{
  "init": "normal",
  "doc_mask": false,
  "train_tokens": 109100000
}
Each number is 500 + 50 x the weight over its row's rms, rounded and kept within 0 to 999. Layers, rows and columns count from 0. Numbers have three digits each. The size before them is the row's rms in percent of the matrix's.

# layer 6 MLP down, 160x640, rms 0.129, rows 109-159, columns 512-639
098:543591546553472518532472437475510581454479551531463551592380545543434557433473471470536525468554466533599505540479553464411596484432456531479511518421434529567547463455445420524469487551527593566533512452516490390476471448404473598382494512562583469407470516475437518445454488457462482489470602488509453471469525498502511456517500443450457592428569478460513444581505392538543473502459
100:515611506489524511473563514464512481504555491442511541540486459501472464512482570528499484559483579458476416503515564564583407496476527589590562445506567538433481559456518539447498433523511396620464476476571512505576494427590428416509501490557528457514556507543519396508477487593548431550425476443477468502514489514567459514472481444560462552493461464465494380493434451564505505447573
100:500482498442567486556504389458451480492414442512569475497446489445421497464434504479469453454430473461490538521428541637485428546423489465451390530538451432430509499400489432498565392485498509522525476508471491424528546476471473481438463454480540518514478557526511536480456511457538559556521434515523523461434460500528435441518433553394468528425482508422503447438486480509405419471522
097:528548500578413602500467447565548457474418431410577488554515505520393473510469518455547475551484484498491550459499589553524592434503470462529480519444524498409516453513457497510486546519574543452439501494485412540469559482619569515566453504531467495429485445412470482615514504507543487445527535446583423442506471513537500492598573548495439458473462512456478466525518520536520548473550
101:567567425488502519489516564529449533562403545469484436598561563427463551451506536544568488632500460450522500537413409381475416577479532476480537514546415505549482452520500515480519526539454483437485488519462459518514573502559533515478527541537449499538473512427594438482524583544515389527480412529482589558533458511495509431486551539473514458463510449454512489569521495568496528451497
097:494425502406533476518439544426507528520556417495529512414433471507533526552450428436517528483562531427485463450453461428512585432460444631608567503534545552546419493531485476495562410487491515453486518494514451543433458520427494508430461506564518493449479566525489478499464556530578391481495528538496407510525528411614523480494521514445541514483470499521515538552550502452450521497552
098:615476506539633505437433422534529533484522463444430445475487506475485480580565571443476467497443392492502484535469493555500508471449448456522477419580504573579505494492564515482487497524462446577441479536522530581513453535480526614539479436537592519480515477518639500420467534464501374480534455446455440551571487476437520577452521464468543526517521441434427525441446533485483425552499
096:445451441423477442556463496503484453510574559479425532499488524550526593485535494450607520501482478602460509492506561376504575530568484426499587448490515494506476494458574527423462572499543576587486457454435523486563541475422435545417544607399455449509546533547399498487538646528539509514389510479496437444446478471482514526587503488461523481494577510550543459556440410489434461419585
095:492506582529517463497456516541508493555428504454460427523534517468481479516591564471437495541511404500550556440466429536540420461518584599486381497515494520472514497516495524489490473508425487554532511503422506394497505404399426479563558460488593572490548502435500521638503500458528488505445535551613467501546522423577452650552515525532427474519427647538482458508467551502516553525480
095:488457537545492488471530580585625500510534492539425470480422525595534487521466588521513544468489532518478472574477426626513578477490536556463507483520545531558582448568524414405527601553481525420522554409458536459492486490535489490447552598519490537494555515489516556597521414507530563482557616457459483516490508523479499495609523510469471488501581575531537553527484475540528537554462
095:568559539496564475521494519573564485562543451477560540575427542469486455550590518450521472555452552429496549476531549440498561488419532423497457379488521478529508506648503488532542466487538441570521425485479528527498553548555469502374461506585483530447424501502487438499467516421432455566539439478406492534602567565457458493483526470490546409519558531466497521628506540514426557476574
101:470436492480569449564454468368556545496415475476555543574532480481525477476511514455485548571518568495554446541479548538537497499438579606533595581466436448509575510573471437524492487545500530353494481498582492467488426593498552502584481562509497484529507477496464444472558523471475488534470550516544516527463498513493502534443441411565534414568531465549496583512427520499461499530458
100:484514489506458537546619591546443455440487514537531523465438462524496607522453556563475490534477559558481453532529475493499491483421551558494484508585541592524467543478459504502462481538429472474509518492512485471538516461510489489498507431484452525479535463445581513447512540434602465387450572520508494422423503393548504394542493476488532548394531417440474397468576471449539584510459
097:444617491563513515539491451445378436578510604484502428545400434563518490517523540526549443469441572479497605480361548446498563523435540568543616530534466496489493561503514627437480529499421494560523443521472478511530548552583578464502451479554487532523587447535610391508509508503534512541438548436484505551511476510508469458476519469468497489433617500532508477496560465497484459591437
097:519508448525438390378416508513438493514524516483498511511433534421477555509482457504505511571516420466553527438449438590473513491506494610420433532508541406466558478501465462558477454512503581512529546503532508500452515587554581600580408521533525527388549609571555489489547556524456561544400508486498522473471580486544450451455443528622569574527467501413479451485425582446521536559443
095:493432510473495435512497518433523440536502479523453500575527505515438543625462522566538496441558476465585481565502451575439448584477534463404533513529507526430478414451535502469546439526536564459478513603466463510481504561475552496566576511490478581501436469485465453516502494587528493550546482564491515523417497542446431588449518532529500493572540421548402489524523542410462515492488
098:489493539504535473413442477519568536522484532522436497487487575449448463483581465483500446455440472557640491495505467437532446508478582468491517434527502558561518457382548559514422512451474492449502584565486445473523511625590541483476476462550400446533515471504413505585491457510528526503454474501546514492548475540470616430541485468514505421525501454563539561491508515577479430505446
095:495463457435501493522553519549555567438555541488563553539510461550494474499510605519456392522445518605527386476421467490484409535530492452575530439492465475570510446520450513476570484499475477498494449485419514466423524501479430555391504486538508492498452515474511481528541563485466543612523529459554433528457507493458458424405565491503434463614549444527417472564541550547470488516448
103:565488462449486515557471458484510528475534484500551525537535560529536520458457522538498473470542550544523546476509543411449541491537547489528540531570468572468609475500576518591484482594506560422491504560376516549594516535459560555519513475558494582497540492552611489506460486520482507428430406444577482546466516595563574419550486564439481516519450556522418544440472522493494515566598
100:520472422505487477576540525435414589555508493530397518439468456553507548564478520549515467480499531551482428589449383452516631472624492424562480431487496616577489576435454537498503529478574510538489515473453482475586434500428489479522498521489539559479557433475484536450510509490616486505503520471482537468486507535391437494596587491560485468604586472488514481454416539481545530449492
097:467510481532533544531457471487467426401527540527499516545495499469568568479491507465499513453538572583404572572511673473550487540586559476458398511520536507521464436631573552477533481387431508379483546499457445498574519482538471566529481552598539537492467471375559476495566529463488518464491521557515584472406496496421459476449492513509600532592505488468424413551445513466438557500540
107:505524539516444478596557463474481454513436493537567477452442550484517557482478465625596436395424556435477400427595432519430509503474519446498523538538475469545473517437456519549499437549494622431511415548461457569530489455570522547568589490476538465488454591457457597539504522513561521565545484478509582478443553532624516523559416541480580472388502566546467485477462499548534548485483
097:485498450527536519412532553503531517517414457503437529419479499535517528464531458477378525521528477496471483463562549487567513511441506386481489528455547474490451515379573580515483463538391517430523505447384544486430462570577543492550318447503418473517466482536443437470556476484510540540380459538499502482507461528550416484537484498524468553561489476587448476549545451504500484507442
099:515494461544498478557462483547464486457610425423537458478434492570474482454486445485462535521497491527462549484523518428562582539487558455545500453434466575458539539478457462555569409543513450547563435556448488527495550521489547521571544520499451456556506448500632502446507555452481484535502605488508441486496408533462540478539546478503591454570541449465407506487454468428468362520545
100:414470540512533506532398477389561540524481440547433548513449361569462545537599545509566514510500424563557521472506556490487529466559486527492508499530505514436588534555500507530476509461482569579499475468545413603487492510521475401548434413529516466555560562538581554488452550521465506577481492438460472565512481581553494580437455427383495520541449418490438465450460558561427590443504
099:440568512494506509527566510430661520446596537470590472371510430467451460592556436527396471542513496496518530538539535513508517464482571592456549414546536428475646536517514442484469581495473507499535494508486502494429507568580496515483532486427520489452481530440452547614439545508550518488595485377551425512609552514413522647494510576527501499547515483514406570468445556484647597536514
100:506515503458500526483502512580397474539563535546551454498544485449542422485501581477536499501419512420452469520529468501495427499529572542481531492454455473493427608452534488482417536564554622368448507542526515572543577473487435538447538459515465513462500529453502541531484290427452493463474551551541577427442499462511575501455516518579615526426535519526426399526504472589485464486518
100:358539555445500388506509546454487424482478513453488546494542411485515400455411561486531526481569532568574485480510510454551386523521477409580416442583485536521475497489532609443553445533503390563514496413574559462537466459529503499555511459529408402544480496472551465491506497535517439524481608536460463427438458489477507508497550413510409514529571457518536411529549526483577482517487
101:415475554551506547444563450406391554448481498469505490632516621448562490403503536530511523446529529476541461528440505372516475578528554493492496489541582501486517461494528397456505487501543539457503509476494586517536498387453667466483545520557502462521491459567573468359484449516446550562458496495487538559448528452546536558476569410398587517469475381346416437483458484508444464448440
097:456491497490489411522592513462531497508602498527532497446477572542525580562474505461528536492501400408550552545462501526539501562469449584579581500501474428524474531409410550514391485424475536539454513478447473523552441442554489505487581471498440455482487536468451453523451578572464532486559536446499498528515493530475540529428520509554423505433575551543493548556414464476473545483447
100:522426467563519599453562489573503639531544447536475499453394553454467434437510511567466533509507503580569512458495524575480499570478470451434428442542513560606641485538497443428494459594596473439530478495555501478532483422508568501487470505513515535428554432506444510386504418420467436553417456495578428573558550528432521537493421462440544578422470533485471525414459574506462462483452
096:492454468503507512475559511442489428506395531600479568488539504516470510383611532523489557519547445550422447593449486583630436477504560392556509549504464539574434564447532512493502516473524547436550534422478495558500424468598506483448457437512508571450478530514478572432606528524444485462512507482544542534520502503492454476542481474481536435437481504427497488525528490450492448471414
102:575502489447483445459513464433518471460493416480550509525513560520485483472588525465468508517491570465505556427569496543465555527491518418551455498478494476527570487491487539556593477515551493500448494519518521496470407495719550505446484503545506538455396533504553495547473528489405528513439453483515452455456456582486449569567499507529464507498500549426677532410471449524549541478609
096:475419517472546444568577497487496597431505449470607557501584506517551456493590443467447477529562486562506511411488492482522521468460524532442464497418428522476557549532475534536459563480478461442496505469542505431511535507448441590518444457527445555559486466422390462478517525480460541473490508600483477456531569548455536496508501465477577493486480456502552495494596448465526458488373
097:540490590452518441562458440438475468476471465476459477602523447501488474363529480427471471469475571493437481514492502515462460523469514559492465588446491521485462517520479478516516608497551494540488519438611536572462395395493500488459459520439483536469517428442415541489527511475518551415539605457382495441512572471467515443464409529496474464570437458500486460465573494552553435511401
119:493505492499499429452562548558643497447574498509446471457464564460499512591458460525563490407479461510569502399472531471536523546541457505434531534456477379439488462500472527517544571495556446539466524514434615606465495568547496512513429505470488553534534540547578442582512562496557464453523563501561504518526475494467518396469459497520542523534541482529549622555464523546580592633580
100:542502518584505548525558580533546528565476535566520578517470571456513483601520501479479636481458506617501474529522509528468518535479501440432520562466516592524552472537540551430430562572490535499487546414512586564440484379464476562617515491539434366458526439499428481557496597573386568498516547417537480557518488493496581527523551391472516549475493529502468413541467474500503439565563
101:502509499457436435505486500575512424446440556512530446436566444447553480599550511431490467526474548498439544510544535483484497428567465508338535498526480510527467448495390512530497412509508571505471509484533504487461534446519530564403518554529437520504548555502486559489493426443509450444570468451505573507461581500527502543425503542484552589661407438667437554529533514518500469591543
098:506546557520551528379508504538554539483404643460519461501534454488566547522524527544503543445552534544516531533570560617502462472433471409539485503401529500437385512489449526465477481556501524538425489570428466514500544496508471261469514522508588573537471409546500430440468596443530474528520544518412476575461581548523498459439377503445524549533540539546390558508555506513506491499460
122:395429469425540559569506472545544534511433478485464512509418497497457507402424437497479515529561537538459468517446522496536485500511424385517494533567463595513448542477423541457470496472490513559550519501476450569534454420434489431522501462539442481536535451448502518568492425572574435556489506520450557490514541558590473519494489440612482487528517509399515411483499450466476491483525
102:469415574462472556529445465496478537505520397527527442536434400448546420466410477487504437566479449502471546466594518612508547536583498475455452623472513515512513432590524455525495480549512463392613540524537499501480515488593484580518482498497499465542569532609519492545461456515571524384502548467546564470488504422486388445464474552472428504434522560493413562621472567537593488518474
112:530521520524443432448555521503547532505503497510530514586573520543468548485417489570418432529452496503513457470526465427460563445531544515465501549446552425467575491583475550476472464480502477477437474426413589630489449513595515492508587589465518487542478478580428505587540507502500523433524431531529485426498476489438440502521574557454551555494526390522435576452562508562485521451551
100:393536494529501503635445543504563501362520506552444522508496549430414498499469484458629541464527490409409470511500511638525519433548472571538550473486482467412558483504467482422492514569382488628487473447462441486665450536468442585500532448540483515501545533501483532530605430513407446472484448485478477440517483611504566535534489518558561535415563537524476490508575548517620447493461
115:456607542525510551518514512496506490610516461501507578492574482519527425571487582437594541502481513474423502431507465537473521485555519509448561503512549454452493487523519393555512634465535530588471548561536587529519437614459517591515460492509567429503524496494497508558559580487549572482521443469517483530507508395495523494367491532414530474483435548468506593492493567564456624522586
104:590557542511491453533550516469521473499424541544481507468566503502626550461552457483423476633523476520500386467402488506525587463521510519452488529511485539508548535447617544565440531576519517417493493470496465566494544468503498430577559443419498420548480471518490507437496555536486551518543483511473537491560485461482454510483465545517453515509515554495687523519503500476491526483463
105:574487416389469505490476566465465507486408527458521539601479471515478433481439446465434430503566431433545529590499479423459467490401494397417547558486428452527454550498483560528527562585496481537497500534520535468538472479582485583457543510502408440532492568583513452534481453473415444480436503445431453485509529401410541438510596508562460516473498486430555465523425522518521381534491
101:472460505499524482536460483580559481455506544454439459486646450491500536533435388441532498680504471548496534526543440413485549427558457423521475511462583485518525562494447580542416506554658429528498474412538514553511440576440538478512457559513380479515469516547459495558396623518549548503513472504517448494600513468479548470550495484558437522478454461469493531506506531551505390466536
103:562458534546518493540567561460541421497583502484520542500555541428436497448484529456469486526489527473494563508457563471470517517480520485443500572533471500401460507529514602495558564518613474466476449518428434580557528545486503413538500427512501525437478425383470481513487512522544522482376519445412559519567487551514541550524528397553542483589413478551604443522504449510566464546528
104:534596454416539535589474509563467419478431464507537549504482416476499457447514488523598444502472470532474453554430498569530481470514485554512486528425553519459495504518496442558446491467451573475516570567508368505483495571439455526473525481392465472480516473598516512484562478470517434488532405517548566470490458428494511486570517466585525495427444477514629489454504450440377490563453
099:423506533469530670459487494511462550557579459463499471434521482450486424428566586430561499538502456520447572560465560397549603499538576500594495607427560585480519596509497466561463503492505523545553517389635564537434490497560511507466537510510519489513550523444541469558510495462411515452429445470499532567449495437392479463453470509477467478409418454469426447568471510589543496457526
100:415452451506515490403568519502512411473492512447534533476481491553581479465486618491532526475514519479545520543491549563440586446441545513497552449420501547495540536473477506477484535429583528572420470456517528548488482479591469526469535508483470516485500556426532515468446544455521543480552463513448457431436544482612483678513492521364583449491449560468628540527524477459591553507508